Weights of a small GPT-style language model, trained from scratch on English Wikipedia.
Size: 8 layers, 12 heads of 64, MLP 3072 tanh GELU, vocabulary 32000, 82.1M parameters.
Training: a variant of Muon for these matrices, 1936M tokens, 14188 steps.
Each number is 128 + 24 x the weight over its row's rms, rounded and kept within 0 to 255. Layers, rows and columns count from 0. The size above them is the row's rms in percent of the matrix's.

# layer 5 MLP up, 3072x768, rms 0.0986, rows 1413-1465, columns 512-575
size [ 94  92  93  98  91  98 106 103 105  96  94 126  97 100 103  98  92  94  92  96  94  95  93  91 102 103 103  95 100  88 102 103 107 104  98 114 101 103  96 105  95  94  97 116  96  94 117 101  94 107 127 100  93]
[[168 117 117 126 103 132  58 124 149 126 160 179 151 171 125 190 144 152 118 159 147 141 136 128 118 124 102 126 152 121 136 101 121 129 148 102 128 162 121 117 136 106 126 102 152 153 145 130 136 148 103 137 132  89 139 113 178  97 143 114 141 129 162 129]
 [105 131 119 140 157 113  99 164 132 163  89 122 150 150  82 159 144 111 147  97  99 159  92 113 137 118 158 127  82 129 120 131 134 155 151 101 148 117 153 139  96  82 143 119 137 114 103 120 142 107 143 106 171 140 130 153 157 121 160 116 129 153  92 117]
 [136 118 128 186 127 129 125  92 142 142 100 172 121 193 128 130 118 100  89 173 132 151 145 121  85 135 130 125 102  96 156 134 147 134 137  84 104 151 114 102  86 145 196 144 134 118 152 131 125 127 140  95 128 193  59 121 156 120 135 105 147 154 145 133]
 [ 79 140  95 106 149 111 134 149 102 106 118 128 118 102 162 155 138 104 134  75  92 102 141 102 113 124 163 126 128 110 120 120 134 138 129 147 169 153 148 187 111 141  97 125 133 108 152 122 117 136 171 124 129 136 151 158 161 177 119  97 126 143 109 134]
 [119 136 128 140 141 145 129  84 174 114 119 136 103 130 118 158 176 141  88 156  94 106 108  99 114 123 104 110 140 100 128 101 146 147 111 125  93 146 101 142 143 130 106 104 113 128  92 127 105 141 100  64 121  99  76 161 167 102 126 145 121 125 100 155]
 [122 188 156 104 112 106 175 203 107 106 117 106 113  87 143 123 150 109 138  95 100 144 121  99 147 163 148 130 116 107  96 154 169  98  98 135 128 145 102 153 149 125 147 138 148 144 111 152 152 127 127  96 152 154  87 138 102 131 160 113 142 103 116 113]
 [155 146 169 100 136 169  91 142 128 160 117 112 140 116 148 175 146  99 117 142 141 116 134 103 176 126 149 139 147 159 110 153 117 153 109 144 112 100 110 104 106  95 123 134 117 158 118  99 150 144 114 166 122 105  97 120 116 163 116 179 159 146 141 192]
 [154 147 168 159 113 140  88 107 153 126 142 129 154 173 140 132  80 165 138 136 102 150 122 127 160 149 149 138 130 136 161 129 121  49 146 168 137  98 112  87 157 101  93 151 146 115 155  90 143 177 137 106 108 154 111 152 171 174 142 145 141 143 116  98]
 [146 152 155 136  98 151 183 140 135 159 155 115 105 131 142 153  91 103 125 141 105 146 126 140 111 122 115 131 136 155  99 169 104 129 132 154 102 140 120 127 121 120 104 154 107 145 108 119 147 125 132 173 181 128 106 118 161 137  90 105 113 103 113 130]
 [ 88  75 119 186 116 130 135 122 136 103 137 155 104 123 131 148 110 127 121  86 133 145 151 162 149 109 167 127 112 138 105 103 135 109 119 126 164  93 142 147  97 135 161 158  65 193 131 140  98 134 186 122 137  73 126 114 130 123 139 146  91 178 138 118]
 [141 104 126 154  98  82 136 107 145 100 101 132 143 113 122 169  73 104 139 166 117 142 135 112 168 134 146 129 114 148  96 141 140 177 131 136 103 104 118 106 134 103 106 122 161 123 117 111 163 149 163 106 138 134 141 136 129 148 111 140 120 141 154 123]
 [118 127 108 136 154 137 143 103 160 132 123 148 148 115 144 178 133  95 141 108 131 126 155 116 122 154 149 171 125 181 115 145  65 134 137 104 118 152  88 126  92 134 143 128 149  99 157 100 131 128 130 149 101 136 155 120 146 133 120 118  97 134  82  98]
 [133 132 126 143 100 125 125 146 176  99 118 139 133 150  99 129 110 109 148 157 116 138 102 107 109 120 115 169 164 124 150 134 118 106 152 125 128 174 144 109 141 130 146 113  95 119 137 168 106 143 121  78 108 145 105 115 136 148 141  87 107 131 123 189]
 [ 89 139  82 118 120  90 161 133  44 157 176 155  94 126 147 134 111 142 108 156 141  99 150 158 145 108 105 102 113 164 127  80 177 144 176 140 156  97 168 125 154 126 159 148 112 168 121 142 163 117 129 141  96 125 106 139 141 117 122 141 187 125 134 185]
 [ 96 123 123 126 102  94 101 139 103 164 160 150 100 101 135 154 120 133  62 115 149 124 124  93 139 162 112 125 176 120 152 123 165 108 135 162 136 103 138 133 144 107 103 139 145 181 142 113 116 137 132 143 145 174 116 156  94 146 110 160 146  98 141 169]
 [121 107 145 135 126 107 165  88 108 150 138 100 149 139  84 142 144 127 152 126 135  96 143 164 125 137  87 112 165 131  92 112 144 126 159 134 142 144  83 148 152 118 116 133  93 109 148 115 137 110 120 131 165 134 162  98 145 121 124 120 180 110 160 116]
 [153 123 139  90 136 150 101 111 156 116 152 148 156 105  97 199 142 122 154 134 169 150 169 161 172 119  99 149 112 128 111 123 129 150 112  54 107  84 143 130 127  92 172 153 163 145 141 102 139 127  76 130 113 133 117  95 154 151 104 157 102 127 142 145]
 [148 105 131 108 125 128 111 109 135 153 123 140 132 116 141 136 129 121 154 121 112 217 114 130 140 151 164 122  90 116 109 157 125 109 111 135  93 123 122 108  97  61 160 127 137 118 130 126 102 118 121 137 142 166 131 104 112 142  81 159 107 101 184 150]
 [146  88 108 101 135 152  90 173  88 163 122 129 154 107 134 121 114 124 128 130 104 136 142 147 161  88 132 132 155 104 120 102 113 136 144 126 114 106 168  87  97 115 144 115  88  99 134 159 159 115 131 143  79 155 128 131  53 163 126 117 157 150 114 119]
 [113 151 132 153 116 129 116 114 133  63 114  79 154 175 159 130 118 105 155 119 105 159 142 148 147 171 134  99 163 153 149 108 114 127 104 125 118 110 125 180 126 153 128 149 140  90 127 113 127 145 136 154 146 158 173 145 134 139 122 166 130 130 154 140]
 [165 116 135 117 157 129 137 100 101 146 151 109 132 141 145 120 148 121 109 128 102 137 127 146 130 142 134 137 156 136 134 118 197 121 131 132 158 140 161 141 131 183 110 142 102 126 114 130 119 138 114 107 156 180  99 132 112 127 123 144 167 155 112 152]
 [104 154  57 129 131 158 104 161  73  78  85 102 101  99 142 129 170 139 130 137 105 170 151 129  79 129 110 151  68 112 163 124 143 136 137 145 174 111 156 164 120 131 140 122 118 134 163  97 114 146 153 145 139  73 150 133  90 133 128 132 143 159  98 127]
 [105 132  67 147 162 122 126 113 137 123 120 111  67 135 121  81 129 167 111 120 119 151  94  98 112 136 123 178 159 131 107 105 128  96  89 104 194 179 167 151 139 124 111 138 140 134 146 134 114 169 134  84 115 111  99 121 149 130 118 135  88 137  91 118]
 [117 133 110 134 112 149 148 137 143 123 110  82 111 143 118 117 147  90 101 131 135 131 164 128 109 136 122 125 129 147 148 131 137 119 125 119  94  86  93 156  48 135 164  96 167 147 154 160 142 126 143 139 121 143 131 105 120 143 112 106 107  82 108 104]
 [127 137 108 124 138 130 119 126 122 109 126 129 104 153 140 162 113 120 131 103 137 117 151  97 115 138 137 102 152 135 130  96 205 161  99 158 131 131 120 133 106 141 147 113  97 154  76 119  98 111  75 147 134 100 134 153 135 118 163 127 113 112  70 111]
 [144 149 124 132 102 110 150 147 128 114  50 167 132 127 138 121 106 118 120 180 160 158 131 108 129  99 121 131 130  95 150 131 153 141 177 115 133 140 130 163 107 124 129 145 126 164 106  85 151 130  90 136 145 143 123  82  99 144 166 144 135 110 123 152]
 [108  94 122  83 184 119 122 149  95 129 111 133 150 115 161 161 123 124 142 159 129 108 130 175 177 127 150  90 161 147 160 155 121 111 130 119 138 142 149 129 118 106 146 114 160 130 101 110 121 125 145 143 127 126 122 170 119 115 116 117 110 148 150 134]
 [120 106 166  81 133 147 117 120 103 147 126 108 104 144 126 120 129 119 150 117 129 146 119  70 119 148 115 153 129 143 144 140 150 153  84  89 116 116 119 105 156 154 168 154 101 146 132 157 149 136 112 154 158 134 118 113 104 137 142 131 115 127 161 111]
 [140 170 156 116 154 135 174 162  92  79 124 141 134 144  99 126 142 129 136 113 132 149 124 107 135  98 126 154 117 128 181 100 107 135 164 124 123 168  84 140 157  74 121 144 119 134 134 131 110 134 119 122 124 145 122 110 164 162 112 131 139 141 124 160]
 [145 138 143  99 128 123 162 140 135 149 152 161 105 145  77 100 129 103 161 147  85 181 134  97 118 118 139  96 115 187 107 138 138 131 117 104  95 101  86 129  88 166 134 117 123 108 134 132  71  93 108 142 147 126 105 120 152 124 124  87  91 132 162  95]
 [137 128 123  74  97 155 131 103 124 125  70 120 103 147 128 129 146 171 123 101 101 132  99 137 137  94 138 145 120  88 134  90 137 111 121 123 121 185 117 103  96 134 137 126 112 144  71 147 107  72 109 169  76 111 131 119 105 121 116  89 135 112 117 109]
 [138 135 130  71 138 145 114 126 122 115 140 129 120 128  99 153 120 179 130  90 119 133  91 108 132 147 157 145 113 158  85 134  89 133 158 120 131 145 104 139 187 135 132 127 142 118 132 152 112 156 168  91 136 121 148 117 181 113 102 112 131 154 123  84]
 [147  98 165 100 129 117 165 123 158  94 164 163  91 120 121 135 135 122 152 134 121 122 144 116 111 120 123  98 117 120 138 114 132 135 131 152 127 158 122 147 159 112  83 139 125 130 120 121 103 178 125 118 128 163 143 115 143 120 122  93 121 151  89 141]
 [161 151 130 149  70 139 128 126 106  79 140 101 143 151  97 195 109 146 112 146 120 114 112 134 123 129 107 105 125  88 132 123 113 116 121 140 105 158  97 140  87 126 129 121 148 122 146 115 130 126 118 128 133 116 129 136 125 151 112 136 136 154  79 136]
 [111  94 106 167 176 111 112 101 128 103 126 110 127 137 144 141  77 135 137 128 118 131 102  94 121 131 121 124 154 155 116  90 128 179 151 133 103 121 122 146 106  76 130 108 171  98 102 150 106 123 142 129  92 123 120 145 128 130 119 165 121 157 146 138]
 [130 147 147 133 139 139 129 116 184 143 152 142 145 110 140 140 137 134 110 118 129 169 138 145 126 106 129 131 111 102 165 138 122 124 124  99 173 100 101  95 156 140 123 125 113 139 127 112 142 102 170 133 120 116 145 153 107 158 144 140 136 109 137 113]
 [187 131 122 120 153 107 101 140 136 130 123 159 122 146 125 110 108 122 202  99  82 134 131 125 106  86 113 146 167 111 130 136 130 129 129 121 129 113 122 158 116 183 124 148 144 142 122 127 110 125 150 116 145 128 145 139 109 117 127 117 159  98 118 118]
 [160 154 137 132 115 113 124 102 103 125 133 166 112 128 162 119 131 155 162 113 122 120 146 152 159 132 133 118 120 143 150 100 143  77 117 156 158 147 108 109 214 135 115 161 136 142 104 157 163 195 122 123 157 121 155 109 128 195 135 162 145 165 119 147]
 [ 69 134 163 159  91 103 136 174 147 110 170 118 119 105 123 120 107 144 167 155 121 101 122 147 152 120 150 131 112 159  70 124 118 185 165  89 134 139 121 132 118  97  86 135  89 117 115  90 127 119 140 136 124 147 115 161 156 123 145 125 131 119 128 135]
 [140 122 128 134 107 120  84 107 108 146 134 147 156 118 133 134 130  97 129 112 151 135  81 140 149  72 149 100  90 114 146 101  81 146 145 157 151 135 123 108 182 152 128 132 155  80 151 126 135 164 126 149 165 116 118  88 182 107 132 158 160 131 126 136]
 [131 139  69 159 108 106 164 142 119 107 142 161 148 116 157 155 120 125 145  92 179 129 138 132 158 163 145 154 146  96 102 137 138 169 189  92 137 117  92 109  91 174 123 133  84 166 120 106 128 128  92  97 141 111 142  79  88 115 107 142 107 170  88 108]
 [120 102 135 165 100 123 148 150  95 125 136 159 128 116 138 139 132 124 136 158 130 125 114  85 151 119  96 132  74 139 112 114 165 108 105 121 121 146 160 130 133 164 139  94 129 109 147 112 110 105 131 130 159 160  87 181 157 130  95 105 134 123 125 132]
 [129 150 121 144 109 150 132 104 130 153 100 111 140 132 143 122 127  92 152 112 125 100 145 101 117 113 119 151 138 129 107 153 102 141 141 162  78 133 159 115 130  98 130  89  99 118 122  95  87 123 135 122 129 121 138 135 181 125 130 124  90 113 141 140]
 [110 160 108 180 141 153 158 128 160 128  88 175 153 135 128 107 157 134 171 124 103 114 132 107  94 137 129 130 142 129  97 100 118  84 117 148  96  89  87 116 138 106 139 136 124 142 152 161 132 126  73 123 106 148 118 156 154  95 120 167 122  89 126 111]
 [170 147 120 162 122 148  78 109 135  92 124 135 147 106 122  90 159 124 148 115 125 124 144 159 109  84 151 143 129 150 126 114 144 129 104 139 117 145 117 122 108 166 161 152 128 132  81 101 106 164  93 123 124 189 129 142 165 150 119  98 130  91 102 138]
 [125 152 115 172 121 147 134  98 136 146 142 162 167 142  92 154 152  87 135 142  90 141 114 163 141 147 109 138 135 136 117 128 102 135 102 124  90 123 133 125 106 110 142 129 141 109 164 138 114 122 128 118 112 145 109 101 133 117 156 101 123 160 125 137]
 [156 169  86 161  86 157 112 135 132 133 120 154 143 119 107 154 136 150 154 107 133  88 169  97 153  78  94 118 137 154 154  88 136 113 134 120 124 130 167 146 158 113 179 124 113 122 124 149 175 146 126  77 143 174 102 140 119 116 179 135 102 114 113 121]
 [134 112  73 177 154 159 154  85 132 176 139 132 138 156  97 152 151 113 152 124 148 126  92 157 149 139 150 163 167 150 139 141 152 175 137 117 124 112 125  97 104 130 158 195 113 152 131 104  92  93 129 149 124 104 127 122  89 111 100 138 125 152 145 174]
 [140 150 139 137  98 110 130 148 107 116 146 143  76 136 108 123 149 134 139 122 143 119 134  91  98  95 133 104 136 134 149 126 148 103 123  94 151 151 151 129 140 119 133 158 134 131 148 132 163 105 140 128 114 144 188 104  92 120 116  90 147 125 127 159]
 [146 134 114 114 104 136 108 121 119 144 121 172 141 125 157 142 125 133  91 159 148 156 130 135 129 130 127 130 146 125 127 162 140 111 162 114  97 112 148 109 132 128 123 151 138 142 125 112 122 151 117 153 115 153 119 134 141 173 143 137 153 125 112 144]
 [ 99 123  76 121 178 130 163 120 117  78  88 148 164 142 148 130 110 132 138  83 158 139 144 141 136 108 111 134 155 150  97 143 118 113 150 124 158 136 112 131 139 141  91 125 133 134  98 130 121 170 147 147 150 139 139  87 148 157 128 131 141 130 161 147]
 [125 119 118 135 105 127 168 179 131 112  92 127 107 155 105  96 108 140 114 110 143 136 133 145 154 124 101 114 102 111 163 133 116 157 123 101 156 154  85 131 134 127 146 131 100 148 131 167  90 143 138 162 160 123  94 107 130 128  98 120 139 150 168 161]
 [125 140 118 115 175 159 135 175 131 126 127 165 113 129 148 117 114 106 113 161 151 112 183 119 180 120  92  92 104 130 160 112 148 113 107 150 162 135  96 108  93 157 112  97 134 137 143 163 144 156 155 181 142 156 104 126 128 104  91 145 116 130 141 170]]
# layer 5 MLP down (transposed), 3072x768, rms 0.164, rows 1413-1464, columns 512-575
size [ 88  97  95 102  92  92 111 114  97 100  94 122  88 105 100  94  91  93  88  91  88  85  96  89  94  96 119  98 102  87 105  93 105  95  99 117 100 104 104 108  97 105  96 141  98 111 112 104  97 100 136  97]
[[131 150 128 127 158 135 172 151 130 146 158  89 162 144 152 123  81  97 133 150 102 125 142 162 147 101 152 100  98 131 106 163 140 130 118 144  96 146 107  82 132 115 110 148 138  87 107 182 120 133 126 151 113 123 137 119 136  90  94 118 103 130 109 134]
 [116 168 131 158 133 127  97 108 121 123 145 129 114 108 161 107 151 102 133 153 115 159 151 108 131 148 135 127 152 113 120 147 114 134 168 147 119 157 144 172 128 126 156 114 106 147 141 112  97 145 138 137 103 117  95 102 164 104 109 126 122 160 123 138]
 [142 113 152 142 111 124 126 119 174 179 129 151 128 141 129 143 147 143 139 136 204  79 129 136 112 113 109  89 158 133 119 131 141 138 160 106 129 148 116 131 175 118 116  89 103  73 122 159  95 113 116  71 169 147 140 139 121 130 105 118 142 137 150 147]
 [140 134 128 115  97 130 102 152 178 111 150 123 150 131 153 164 116 159 131 129 130 163 123 119 181 140 123 169 130 136 117 128 121 115  87 136 109 186 135 119 119 157 147 136 118 107 153 129 124 115 149 130 150 102 115 142 145 133 120 145 136 136 120 126]
 [139 138 112 108 128 125 117 119  92  91 169 149 132 105 102 113 150 130  96 125  92 153 143 124 170  75 141 111 118 137 179 143 104 100 156 152 144 133 122 174 138 108 135 113 143 134 122 105 118 128 126 177 102 132 115 106 107 167 127  98 161 127 139 110]
 [115 114 142 102 117 120 138 147 142 122 105 151 125 154 141  62 102 132 122 141  81 129 143 147  93 129 137 165 146 131 154 135  99 137 128 161 184 145  90 134 108 125 156 136 115 154 116  76 151 127 132 142 127 141 153 154 117 155 151 122 194 147 135 126]
 [123 100 139 118  92 147  91 112 119 114  93 112 127 136 117 166 119 125 151 113 125 140 139  85 148 171 154 157 151 135 125 135 157 145 126 146 134  91 113 123 159 110  97 131 137 152 135 104 117  95 110 152 118 151 106 135 163 115  90 133 101 160 178 159]
 [121 116 139 111 131 135 103  89 164 138 139 114 124 153 115 175 139 133 171 138 129 152 171  94 111 155 103 159 111 154 125 109 176 111 114 146 116 127 115  98 169 152 154 112 144 108 165 104 144 169 135 146  88 141 102 112 139 157 118 154 120 140 132  98]
 [124 135 149 105 163 162 138  81 118 109 141 145 112 100 127  91  96 120 118 125 142  88 127 127 137 130  91  96  90 126 133 205 109 113 129 149  86 161  99 168  81 125 108 174 135 131 160 147 131 125 182 120 105 157 135 131 146 131 115 132 178 126 105 135]
 [ 85 117 101 139 125 133 140 116 143  91  90 142 139  89 168 109 180 159 128 121 139 143 129 158 136 147 121 153 120  98 108  67 148  84 143 122 142 136 169 159 131 141 137  91  88  93 127 118 148 100 119 122 129 142 145 153 152 151 150 137 127 131 140 143]
 [131 161  95 149 144 120 158  48 160 142 133 122 105 172  88 136 135  99 145 140 152 165 147 141 100 163 117 167 128 125 159 132 127 104 192 115 129 176 103 153 147 133 175 147 151 123 108  81 141 130 150 125 155 121 132 117 114 142 105 118 152 128 128 139]
 [158 121 130 122 139 129 119 116 138 117 154 119 113 124 119 123 139 107 120 131 125 126 183 145 136 160 147 156 162 158 141 134 146 189 138 133 138  95 129 122 122 149 156 131 121 107 130 108 112 122 126 166 125 131 141 148 158 100 113 146 117 153 133 123]
 [104 162 142 126 146 121 126 133 132 148 154 152 101 136 140 133 147 116 137 153 145 128 154  99 119 142 132 143 144 121 108 139 150 109 161 118 150 161 101 100 123 160 112 146 150 132 117  63 129 155 126 108 132 118 106 134  76 119 114 143 125  96 169 117]
 [171 187 137 153 140 136 112 124 146  61 110 148 117 163 128 175 125 136  86  98 118 132 158 112 137 168 164 127 134 106 144 153 133 163 119 160 153 129 131 110  87 114 146 125 120 135 101 150 112  89  93 109 111 144 113 113 139 152 156  83 110 153 123 108]
 [168 121 131 101 144 107 157 116 114 118 156 133 157 145 163 150 136 103 101 139  98 141 123 102 139 161  55 134 156 136  86 153 154 104 117 136 117 156 122 134 127 164 125 163 162 149 141 121 147 161 113 138 139 139 107 175 150  88 126 126 159 119 159 143]
 [120 148 115 191 119 157 163 148 124 145 169 127 115 132 174  94 125 135 136 106 127  66 121 134 110 134 106 134 107 136  75 119 102 128 130 112 140 141 189 138 187 143 107 119 196 166 149 129 119 149 173 168 141 123 151 125 155 148 136 164 168 142 130 143]
 [152 106 118 146 126 140 161 121 121 150 143 150 139 128 185 178 139 112  89 126 121 148 126  76 128 170 114 131 112 158 105 141 118 151 124 129  72 171 137 116 121  94 141 155 186 163 107 106 120 143 143 117 136  96 107 127 153  99 160 133 151 171 122 125]
 [119 132 126 144 126 146 172 133 134 193 143 145 149 103 151 160 138 132 105 125 146 135 131 111 181 145 123 125 107 172 135  93 155 161 176 123 109 131 144 148 116 101 168 117 165 123 143 163 148 114 117 157 147 117 142 143 128 168 135 124 131 114 148 144]
 [141 148 129 142 122  91 139 105 151 103 147 175 169 110 147 141 110 127 118 104 114 136 142  88 107 121 115 130 113 124 135 119  72 143 134 140 169 152 106 140 107  72 120 115 102 110 117 160 136 150 168  95 102 130 114 115 133 135 138 115 119 152 165 152]
 [109 120 132 125 118 149 120 138 159 111 186 101 151 166 167  82 122  99 121  93 120 131 140 144 135 169 103 131 126 146 175 123 179 109 128 133 104 118 135 132 133 125 128 106 119 128 160 164 152 109 135 123  96 113  85 106 157 156 154 119 120 105 149 146]
 [148 160 176 170 122 125 123 125 136 106  87 131 145 158 103 134 128 202 115 129 170 135 123 106 110 136 156 113 130 170 117 176 132 153 137 138 102 134 138 122 100 130 160  99 137 136 120 145  98 158 169 181 126 142 133  98 164 114 134 146 151 136  95 110]
 [131 137 108 170 151 110 166  93 123 120 119 124 150 163  93  94 104 121 120 137 147 135  99 113 129 174 123 178 107 127 147 115 138 119 117 135 112 109  90 138 129 120 154 134 124  97 139 186 121 129 124 121 142 116  87 137 111 116  95 138 119 151 117 193]
 [143 128 114 152 134  84 144 123 135 142 125 145 103 166 107 179 130 148 107 105 111 152 123 103 152 105 166 118 139 143  85 137 105 142 137 154 134 165 116 120 101 176 175 129  89 172 122 126 183 119 121 121 116 159 135 136 129  97 131 142 130 104 128 150]
 [135 127 155  92  61  98 104 109 102 105 148 152  96 144 150 149 141  91 114 132 152 128 158 124 144 125 124 112 116  85  89 154 139 156 136 136 113 176 127  97 104 121 121 112 133 150 147 127 150  83 132 148 134 120 103 130 158 131 143  97 106 122 121  92]
 [ 92 103 166 147 120 148 134 169 105 115 121 115 107 103 107 142 142 141 167 131 123 123 123 114  99 121 149 119 205 132 123 168 122 104 138 133 173 122 141 133 118 172 106 144 161 112 131 164 106 106 105 136 113 167 140 118 133 160  99 107 175 138 145 141]
 [143 142 127 127  86  96 119 133  80 106 106 131 106 132 130 142 127 143 174 139 153 156  85  94 115 146 113 124 147  89 119 115 162 154 138 150 103 133 105 173 152 118 124 142 114 152 150 146 129 110 116 112 156 128 169 105  60 118 126 125 129 122 182 131]
 [108  93 153 138 105 157 164 160 122 151 136  85  97 122 137 119 143 120 168 135  76 120 168 133 134 148  92 111 125  89 136 123 144 113 139 139  92 121 141 131  97 127 156 105 167 124 193 147 114 109 131 167 140 130 103 142  61 135  64 136 176 127  90 145]
 [151 158 125 146 116 120 123 158 153 124 160 115 138  95 178 168 121 136 144 103 109 141 136 127 119 133 140 155 149 173  92 135 133 135 129 135 104 150  97 139 138 170  84 119 123 135 137  98 137 130 113 144 108  71 101  60 149 107 115 156 118 129 126 128]
 [163 110 112  92 140 124  94 195 154 134 120 146 122  69 114 157 150 150 151 116 116 146 153 151  90 146 134 131 141 134 114 161 123 176 142  63 122 119 129 156 145 147 147  85 148 174 137 143 188 114 132 114 130 127 118 133 158 105  95 154 160 113 112 164]
 [142 151 129 127 130 128 148 132 136  91 117 114 112 126  94 104 136 130 103  97 147 104  83 170 127 131  80 158 161  52 113 153 132 119 123 105 125 137 168 135 183 128 108 118 136 140 122 142 182 134 158 155 130 125 138 112  92 159 139 154 138 137 101 127]
 [125 145 147 154 109 162 117 127  96 142 148 111 140 148 140 142 114 113 146 157 111 123 154 152 102 133 134 119 151 128 151 157 160 131 128 152 129  92 140  89 137 119 129 145 146 133 148 106 195  78 103 117 159 144 164 130 118 100 101 153  73 160 146 144]
 [162 123 125  87  80 141 153  83 134 144 127 151 113 154 162 111 148 145 161 162 165  95 169 138 124 100 121 161 135 146 147 138 135 119 189 123 131 157 110 118 116 107  67 125 120 125 119 143 101 161 188 155 119 120  89 126 128 126 177 143 160 189 112 132]
 [115 110 140 124 127  84 103 138 135 127 112 143  97  88 120 132 147 120 119 142 157 127 127 139  95 151 130 136 100  97 165 103 136 148 174 173 101 150 121 172  95 119  81  98 152 147  98 121 126 171 164 149 182 167 144 107 123 138 140 118 139  87 144  96]
 [132 129 130 108 112 118 126 131 114  85 151 154 116 104 118 134 109 147 158 135  89 135 125 115 122 156 116  71 127  98 101 125  95 160 134 180 155 116 137 115 139 111 113 134 148 108 112 160 161 164 143 117 101 138  94 157  98 100 130 166 143  88  83 156]
 [118 103  98 147 122 126 167 148 166 104 128  94 122 113  95 148 138 134 160 144 147  94 128 169 153 132 124 143 116 133 178 165 155 171 114  96 106 177 123 102 116 122 113 131  93  90 119 112 165 159 119 118 105 128 150  82  70 182 146 115 127  79 137 137]
 [105 126  85 143 144  93 149 135 132 137 159 103 139 169  99 103 132 150 128 130 172 121 146 140 142 129 142 142 165 132  95 116 130 139 115  95 138 166 120 139 130 112 114 153 178 140 120 136 145 120 180 119 113 125 137 142 137 135 120 139 110 105 121 167]
 [131 155 184 122 120  80 135 133 154 162  91 122 112 157 101  95 103 105 166 128 125 127 139 124 143 146 160 168 167 139 141 153 105 142 160 100 107 173 159 127 155 126 155 111 142 143 172 165  82 125 192 128 130 134 144 188 151  98 100 127 121 149 106 125]
 [150  85 161 108 127 115 161 125 152 126 158 146 117 168 158  98  99 147 125 140 101 151 126 147 130 126 115 146  85 127 107 122 149  74 103 119 140 119 157 111 172 131 114 181 157 125 141 134  92 204 148 144 130 140 158 145 147 150 148 168 145 147 170 135]
 [122 141  99 131 144 129 146 147 132 126 171 130  93 131 129 125 150 172 130 112 127 146 133 141 136 129  90 152  64 140  87 161 127 121 125 142 126 153 103 128 167 130 136 133 146  97 104 131 114 117 169 160 128 157 117 132 151 116 110 115  84 126 134 134]
 [118 134 150 145 124 162 103 140 121 109 150 141 160 135 169 148 100 176 105  77 109 164 114 148 115 142  87 146 129 117 161 142 115 172 135 111 124 136 186 153  91 136 131 169 147 106  81 145 124 133 147 115 133 109 128 124 146 153 142 175 179 131 139 128]
 [132 176 171 124  97 125 148  88 127 124 153 122 155 129 129 131  76 160 127 132 113 180 151 116 147 180 161 133 175 153  87 138 117 157 144 107 176 139 109 145 170  96 120 102 162 152 147 165 122 135 125 107 130 170 119 111 132  73  84 133 115  87 146 157]
 [139 105 107 139 171 174  94 116 126 117 148  83 120 153 145  98 148 114 123 101 167 139 136 135 121 104  92 103  91 105 122 114 135 116 131 124 150  71 114 173 134 139  87 159 106 140 117 122 102 108  93 121  89 102 158 135 104 131 113 140 138 142 125 141]
 [176 105 118 150 134  66 110 136 167  88 130 106 114 107 118 169 143 139 106 144 113 145 123 117 119 128 146 105 124 134  85  99 121 155 150 138 133 120 113 126  99 141 124 111 130 103 189 141 106 155  93 154  67 123 128 140 112 144 100 121 156 133 115 158]
 [169 140 134 138 149 129 140 144 150  98 142 144 130 151 165 147 137 131 106 133  97 126 106 114 134 131 152 158 149 116 104 105 139 130 145 130 156 138 132 111 114 156 120 108 176 139 154 131 148 242  98 115 142  97 125 115 110 112 144 113 138  94 139 103]
 [137 120 160 144 117 102 113  90 146  93  91 170 127 123  98 123 142 106 127 141 129 112 169 175 106  97 116  91 126 144 138  89 129 117 143 100 107 158  94 121 129 101 135 137 129  93 134 126  57 112 183 152 137 178 125 134 137 123 125 116 118 122 140 124]
 [150 116 190 102 154 146 130 118 187  77 134 109 104 115 141 146 163 134 125 141 115 145 123  89 168 131 125 121 112 137  85 144 148  77 176 141  98 121 131 143 120 115 108 142 103 122 132 124 147  95 118 134  72 112 143 138 152 157 144 146 107 116 122 112]
 [141 132 142 153 127 140 127 133 141 103 155 117 169 145  86 161 135 171  94  89  98 138  96 119 141 114  65 122  72 146 126 110 141 136 117 127 144  95 144 128 134 122 142 165 146 135 141 144 115 189 102 119 143 106 128 120 137 162 128 143 126  97  98  81]
 [159 111 104 144 102 134 172 106 148 151 106 107 161 142 136 146 139 118 143  97 126 153 147 123 131 120 144 126 134 130 152 144 174 132 151 137 148 139 115 122 131 156 122 115 136 180 140 118  68 141 181 128 147 102 112 116 143 126 155 153 136 120 133 149]
 [114  98 156 109 149 144 112 137 130 151 123 124 109 145 136 121 125 144 121 149 130 120  97 119 120 179 129  98 119 132 139 129 109 196 122 126 132 129 113 115 156 136 128 120 105 114 155 110  73 127 111 118 108 125 107 161 172 160 153 127 101 161 112 126]
 [142 138 146  96 141 135 136 141 124 116  99 100 132 162  87 152 165 124 153 124  55 111 157 122 166 144 106 175 110 143 126 117 163 160 139 135 141 111 141 154 152 143 171 149 147 177 137 134 133 144 130 168 111  95 155 152 131 137 128 121 175  78 127 138]
 [130 143 151  94 135 143 116 104 151  89 129 139 147 128 112 136  88 137  93 108 112 161 147 128 166 148 109 152 133 175  86 122  85 142 164 125 144 144 158 131 118 115 125  88 129 128 149 142 134 123 105 119 101 117  91  98 147 122 163  92 152  87 150 154]
 [208 144 162 142 127  97 149 124 152  94 125  51  94 157 128 146 100 173 165  97 153 157 138 132 147 122 130 114 145  94 140 162 126 114 147 140 130 142 144 116 116 145 129 101 103 104 153 163 121 135 167 129 177 142 101 107 107 141 139 112 129 194 162 119]]